{
  "d_model": 384,
  "n_kv_head": 6,
  "vocab_size": 15736,
  "norm_place": "post",
  "qk_norm": false,
  "bias": "all",
  "weight_decay": 0.052,
  "lr_head": 0.00573,
  "grad_clip": 1.0,
  "decay_fraction": 0.323,
  "seq_len": 512,
  "doc_mask": true
}
Each number is 128 + 24 x the weight over its row's rms, rounded and kept within 0 to 255. Layers, rows and columns count from 0. Numbers have three digits each. The size before them is the row's rms in percent of the matrix's.

# down: layer 3 MLP down (transposed), 1536x384, rms 0.0292, rows 885-901, columns 192-383
# up: layer 3 MLP up, 1536x384, rms 0.0635, rows 886-901, columns 192-383
down885 099:113105115149158119135127129118116127193168134145148165140111112129146099117172151073117178126128120095101128130083136138127157120124128083128134174165126125084153163135135090088159120108141137132134139136129121117095112129146160143151106129130125136109125136168131128103139120130148185154142128118081121165124087128118122137129121144137134149106117126132116129112094130120123128130121103107122168119160123130112140114105148143136159120113100090155107170127128110132124152136116118176087119124147146110074164090134104149125171124142176121141159093107118140155134151127090118118
up886 095:121111130142096153161093103146123084147121108141109104143096172108147109095134116085132122054087160147124160133152121136155147115119135130162135091161162140169095136138165163161096155126090137106137128131159151115116118183110157129107132143140153147155115129135076153132093133098144119144119148123108121140128153109121124119110119169112160136168113145127080170090114160128106120132168122134131127144139120108148120103172109117115109156167141146117126114135107132102115122140152169162170128134108088144134101148128138076104124144129118071143113188086169075132105104134089096180
down886 108:133174125128153117163136128078122138124145100115120094134139087104113118137156074103114156116135148125103197093133117123172122091127147109122117150128126150122116157121115172121079123109117041079134125144161130116107113152139162177135116102115120167117161136134125078096120152157109130080122162119128133132121107138115112094182136117155133146105099124133085127121103156119127114126141119101145099161129108113194179108167094148151063097125150127149112129132131174139119128139127144146122153159105127137162144116168100122151153164125112057138101151130090116174140120158148172121
up887 108:137127108129125091110156189130157100116122154122161163138160090136164107132161161131049123100111148157110134105105176084145138138124178135124133099112153128162140125137128133122139139141086121093177148092111147145112158124095131124102132162113103135153121105110139125147094125167097113126107154128128122105106150143126175120106120101122152144084140141112082120129117119130155131119110133125098094188164144138104122090146170121122102132163147109144159137130082126119129107132133173139112141148107120140078130117124138141185154145164098165121128100133146140114114127105118078148
down887 124:104091132126137158092132108153155101136081135150125073083117110146127091167145139114090116118154121142113136114088135083120137139118144135104136131109125116136135098145095172124126140148065141129121102102113173102144116136171137088134116131100146128150138111103122112094167131117127117148127137157166127101093162096140123119161164171111146152093180109119093114101122120081138130131122121110106124185152137107142086099096150147136126125097119115150181105116152099164161135170133148144114117131119121137125135129093090116196158142164149134130131115129096137142121149124120084120
up888 097:103095126155142104154133062152142098114130132151120119129113149128147120088090135155102120137092111168132157129101142140151107095130166154127148091157114108127120135117162107132166118135130142156140108134149167069105124143124133144118149128086117147145145202103121097147137122125097134110111140109120107155154135088135159138100127092134149151123158090149113134099109122111140144117110110137140117132121175099177098116157118123097120114077111092093101128111090146132114175122114099134107118131100146132115096137127121141120159146120096134082168102140144150152142125123105133130
down888 096:151155151117158138118131167161154124120130177196173146119078081132122185107176123107147128116153154124126127094124128096154131117138098147158094113159121126163123132134129162145117097084128126146095119139130118093114152144119125078167127089117169101142129138117122147153154131166146122091124097093136135103152137131091090120131126106116146122158172107163126125162148132107111149117138136132140076127110138124141121167086131106163125099105150070079150121106060146136081182121147179120115136124137117152141117109108099166126107111138135083113109095064114167108120149132170164116
up889 099:158127129133136118140117165133119184173163113130130113101144127147125121106162149090134147111135149114151124148131128108149138180125157148100169104136112132142142154040120113145136124105094126110136142130111108113144139098164102130133109142119150142101160104157123101117109144136092154123132128111126136158121127121156148120165147128088130144135098099108139142119110083134077133124101078123112117122099108100162156102112134110126126164161123130073082122125110128093145059103153170143116138092118102158140139097139125149112199166124172117109150141133110118116144104112121132159
down889 099:144190113108169112136103137132136155139107130113175108133122106121140153112133156150111131129122137124131101131156141109134113125127099144132146182122101106094119111123091113138130098130142147129082142106131163058155106109131118133150134140132135127108120124146119130111129120129148196109103141103120120133146144138124118082153161105140150131112113128085109100097150170130142132156068073186174149098152093113105148115117163122138115140131119101161045150102100120111114130158153116146125146107116135137110129097154097146145122123089171142095150151165184111087106119104150116134
up890 105:136163153116163136117120129109172123075096135125162109115111153108104141115115191172101143155121102167171108130093101171145130108079125120197139147102138111170108176128131129131136123110131168107107136100157113096130140162124140082108160143126116101130113087164132104146141121107141143137130082120177129181161145126126117094147166111135126105138121122131119157159125118114090154126096189130133103144117142121156130108137127139131155143112122142157119129128101146115157151117118124108133127105147074089068133109110120107128101082122087125162120154114113159147166129135122103157
down890 102:125155110077160138106121103085102067136146123116125126102143131132134183144149183145153154175081099138190120169093101151151114136122136103129141149107096104087153149116137089108120113128176128137104110183131120069140156135098097156103186114129162128150123084112150129094122102095123116147103151179177150149148129112113106134110133111096094120134095140124129135149128123121127132134109121146149145155139114119119135122151140113128089166152115118158104146127156143112143097078132120133105092101184128149103139128119082145121087130123086145134120112141156151152105105131099168097
up891 089:127146114114146155075117107124106109190110145138135140143137168175106176097128105138144114116126152086090147173125138181098085157128139105136150098161164146131132131157128121165145113112122149137094122103108115112164082094159129103169137123121121143123135108151164143139091149117094143138109095077124114092176121095106159170162093108130107126102110140142127116116134108125125116128121144108103115087167095174136117126154134127147113145134119123166149118172140157083150137137128142107141122121137190140156161131151123125116127116094147122123129167136152160116140136130144113102
down891 104:080149151109104178133140077149126102104135156117129140140160131111129123110110149170121098146112109115111088173138136158131165125162142141117123161143165094179156108099124153123176107155154136131115103127135133142149154077112110114099140116099094114120130127136139135106164139165130137102165158120096134089141116109150124126156103166118107114113205121106145120120084117112149117169152125135158112162155090178069109124137123065149125081132109128116110156118116148095151134155139145099099136150118069146123077152166119084150120144139121126145165114111116149112113145112129152111
up892 100:102164111176128108108150110115118120114105111126136161118164117123150116099113114118108082140130166140098118132147092145124124137117117109149127146133177123122097108131112169139153168119128194102093106060107124134137140119097162164081113154137122114116101149109140096133093111110153168110099160143161107131112074100145149131111128117145136078101075111162134132076152108139138153121127100128109163145165109153139107137137156118131106153153099129125108104120082145119141137124118111108138158124109096073089133073154135137136105141126104157094138133157124140115099106168128130116
down892 106:141079149133145094121130153156087104158125135121149122136102160073122125155116130189139135109077110137136147109151140107107157123137175134147109138117123151076121132100127136124133130139121073158144138127158141130158123106128131114096167129198146127116136092137162146139127167125117125110083144127192118124156140165131131088130124188082102144147088138158105143120104127105137133157118091161086131117119119136137132133129121142111110140129106149149139123112126153146078079124127134131163097141143120086154081099147160157144102141124142122101127136141131153143121123125108128123
up893 096:080157130122117122109121128106124123109147104137083113130138170142129103107147158105135138127106131109101126116106100090119072129106156180113176104120203133136138119163099145167114154183103081134146147148114123078130128122111150153090132119131142147146100167156157092166108127117120118162141165091138150152126168109158157119095128087186129171159097141172175092137130091136122133131129112120112118124149166144107089122116136140116111158126085127121132145121122098103145120148134095145123138133090119099186098145149135139134142106165169141110098098147130128130086148162136153119
down893 104:114115136137165137170119126151125122136143123102115127129100156135169114106158092147126094101123132098084120140098108115122155160121098135167067131114126093143110093104090117136140119092130122120122134133132141147087167076124149097157144137171113124130143175094125139134180095149137137143142118181202107158132101072144122109087117170116129115142180132159129147126118111131101147115132127131133115159104086152106149144149103124141096096088143147126152151170177159094135136155119150173124119127159118127073162106150157092122170152123142125153135095140130138145129136120124155143
up894 101:163129152131110100145141122113112143108159174152160156119124146125073180132163130160120152106119121112175137074174161118145150106132142145109098112132135118129121146161130123145103135118120152111107103146126131116120133145119080150163186119161127107136151112182147144164122177109109139133145109155169122118124096133112113141119137141125147099141132114117130128137109137144128149114082126149137100171184120121141135100162154151113151111090117127102123136144112139120104111086160117142129177120128070130105185129131088149098116110115160138137151124146146105103154060121138120100
down894 108:129122152138126139148147168134135126127135142153165129083163150149121130107162127145141162145115113103121126135137168139120153169114113123069114134128089149155137114094104084092133093133101141077151175079121157138123146106150133092179150161123150104149161146150166121104136124154119137165095163134130130150105114151148112132107115054116165137118077119107126131129108107128112135116144170119116124107116144139142078120080136139151124170138120098099106176113187097096123125095099120089139129102132093188137112134136145138136100125132141122123093158165098184108126115120130127127
up895 095:141140091142141140136090150192127143118168126155102110134137093128138132118146110192135115122146102165128127085112122102116139117131116139169126126091117105104088112120145138112065101118117113128106127067103144127135148106104150146129154107120115113137098134119145142136142094152094125145133146119179109107098105118123117115116138179129149193178138125126125093130127088130126118113106125145096130091138128173118122164136139123118136171205092112148107157122130118103119090117127130094169078126164164138086179133151096148156151093150144150153123128096129110124124100135125156157
down895 102:096100108080105135108112116118126117167071132145124095132145147129110148139131132093120116107095112094108091144119173148115187149075061134154130144115117102075138099129099171126122124130158110128112189120123148148132151110114130129118129105115157134114097152133107159099156155115102134110147179138113161166119145161132105142066096101120166095129112094156132128134158119142220131136193146129144144124119145116125164123161143090112130115118148079083105139118124153112129124114135152113148127152134116146131127115133124115150108145126133144095172134078157134124085150131121152153
up896 097:149094152179098098119108131132118146143142146090125152120112134147112123119109132131138119138155174155130141108115154161107066145145132080086122115104113103153139105146108126133119136130146119157111116128171122110156130130151143100115142120124137087118132127155135119109129109110135122133141135087174161156133096090122110136139133114118137131183129152139186136081095152131094097155157125130119137109087112098090144127097130095150163154108146101114091114103140132132117126132140130123124132090121154163144123078147145154136142136133089132144090111118097111104102097144120117097
down896 115:112138056130129117126130102101177184091127120175141114154108096125117143071113143182118086151121169123170108159127122135133112178110101092109126106131140109120157131120100143150133140128144122150121114099123113148153147113103119080128121112149128115136134134090131134168123115131126156082091121141113106155060145145122122129102136145138120133146142111137131141138145110105109114128127129138141164123099200142131125102106105137107136155119137112087141107129098122120143126143151133102134112069147098092081162169150140124157118121108151143176092126147116110139129085111059103112
up897 095:083097164093145132117105089121135180125161101120140135136139162115123144167122127116125115135139135143119115138125140107118145110153151094127136067114098081131105129093135136117166105139158081122142132126126117109119080122114130098105108156133080115172124098097111161156119124104094129121090129121113110115146105160107136104111140144069146147120120091155139090085111097115108155150154140136117159123144122132131141128117174122147119131092116190111084134111162148141178134134128104089121150157154153178086139143118134103152098111116164143127182144157159120124147120151123145127
down897 091:134083141118146163119125126105136175145156102097084151127096176136133145126117093153100154174159140135140186093142133127131142106135110136165134121122164109182137117129131133101145169154135139132156160135136115135152120087157150139151126121113141132169160122135143130135108135146142150126132073098100103117127174106138103140099150078131100155141136118183102123107104169107099144158142115101145120152138112116117170159133161123119113150103141155109126154142141133160109123106108133126091108136112141143138074147114132144133120095109140140155128127136150135149115148139095135130
up898 106:114112143092128155081090151176137101193149124151128131109133140138117136094121148162105126125125130159140109135156106120146169111112132115106127132112097200146130085076117188122145149134120144131157123132142158082119130156144113138119123174133120152161096146127126145140115125103128146114097099115142112088149120157098108134111115129067137109103163147125161128137113163134145115151104126136130126083112135127186131136169132098112105162123097152119118160143157179130160133119135112141127144142113098135123136190163137141150112113125117124095130089103154166147132123098112132133
down898 105:126112128093118126098101098116127111082115139166134110081158093160118124126147062120103125164162145151141140171155112117124135125102099116108140100112152146139123088110156178134186146151097105153144197102161124141114119162130145107147160134145093117117118087119134108146114059109121091173139133120150141121170155129113117135131163127146148158177146131118161151151160105139118115148126120150141149123077163168125123130110162136100084185147132106117138105095124138125110093122140119164134173143087125125115109145088146134156107089132177108130129107108102126109129156113158107158
up899 093:112123167115116116117141134102191185151155161132136106112138155124167127150085069093118150108159160130125103086171170120137126128160144130130126117111144112133143099118176143150126137141105129135126102113184134060106192098136102125074106149119116136133138113131140101126145116108154100161122129089141102159100154113113158126132146134120137170137145146148130114142138136136130126108165114131157150147113072138134154144070118107092117104104146143122145128096126110162151128168151092094116099152146151113122091133118111121114144157110219152150115099153164130136112129151167144106
down899 102:170153140092143155116152072126126105132077116136101125144166110098081128110129128141114110113102127101138146131139139153126109123160070077144115183135149131128132171150126144122115116132140161136089110083158189087131113156150127094119213096102132118136125158125135141096144144121109095174117124130143148118172130135095180146141130143173128094140126111123108130140133095151127136111128120132134130101155133154130128092113066098150141130119134102153112113118140117131116123139088120102132125132143096131051138139142115140124113112112151098085133109130119128136108115123118117053
up900 095:119141104156121121097136100144107137102101114129140130142153172126157161083123199127123127091092129133094128144110147091147140112141122146140136150121141155144124103123145119081108129119095149155093079103119118108128138118105127122071138124111120110113110152145104185133104122121159103171168096129140187152110147101090117152111118137104165175109110179077096123144164154136126132100157134140140142137105117129119138136110129107163113159118157164131124158121132115130124120090102126110091130107128143172150121112140122146125105161172101132124141127134140172161080111136137115074
down900 084:115142148172186135083134134145127174135124094143180161106079123168125111163131079122138166116134111097135129127133124108155121123137102116127098106160161117111066131106170079095141176101151119128091127103140099142117145114127128136131176160110129130105120120103156135157137114187133132117140142164149113113145091102157125149170120138101147147135135152138099115150153130089168106116152155128132123155134128090109108142076157191130128103142077118144106104112147131110113162155126129154112104132132143127125139111076126117154101172125111136100129137176096125150115105120102136133
up901 098:169161144127131128142098121142157107106103142136096107159143137135124130101148143154117156121152158124094106172110135081153132177158139124108119108142108135145113133110144124119110150089132150107111138166120140155117132143061143114126134133101123077124126129132141121131103125157144140124140171159128114100121109113142087098140150115080120129116127134126085095126133139166128094142150138143151125094143153117151117125158140145084131159114131116123160099097103115133115154134124174120138156131137107160128117105128136148119106085147119101098076131116062107123103131138133126127
down901 097:105132149117098131191119134122131127174116098171128155108148131119090145131127108081159116130110144146105133161109158152136126074104178124166124180104116116141140129138153120134158118185119101155162105102120111110101098159140161134102094117133136154132122131116113118133109116166127084066136081104117124167137123097101122146095149161125152140094101165149110115131102074142170125108122124141100182102167084124103193117103132170106109128135093128161146138133075126146135142148167081116176147122087066147135100147148134114127142135130131136125179087119113131104084115129140116133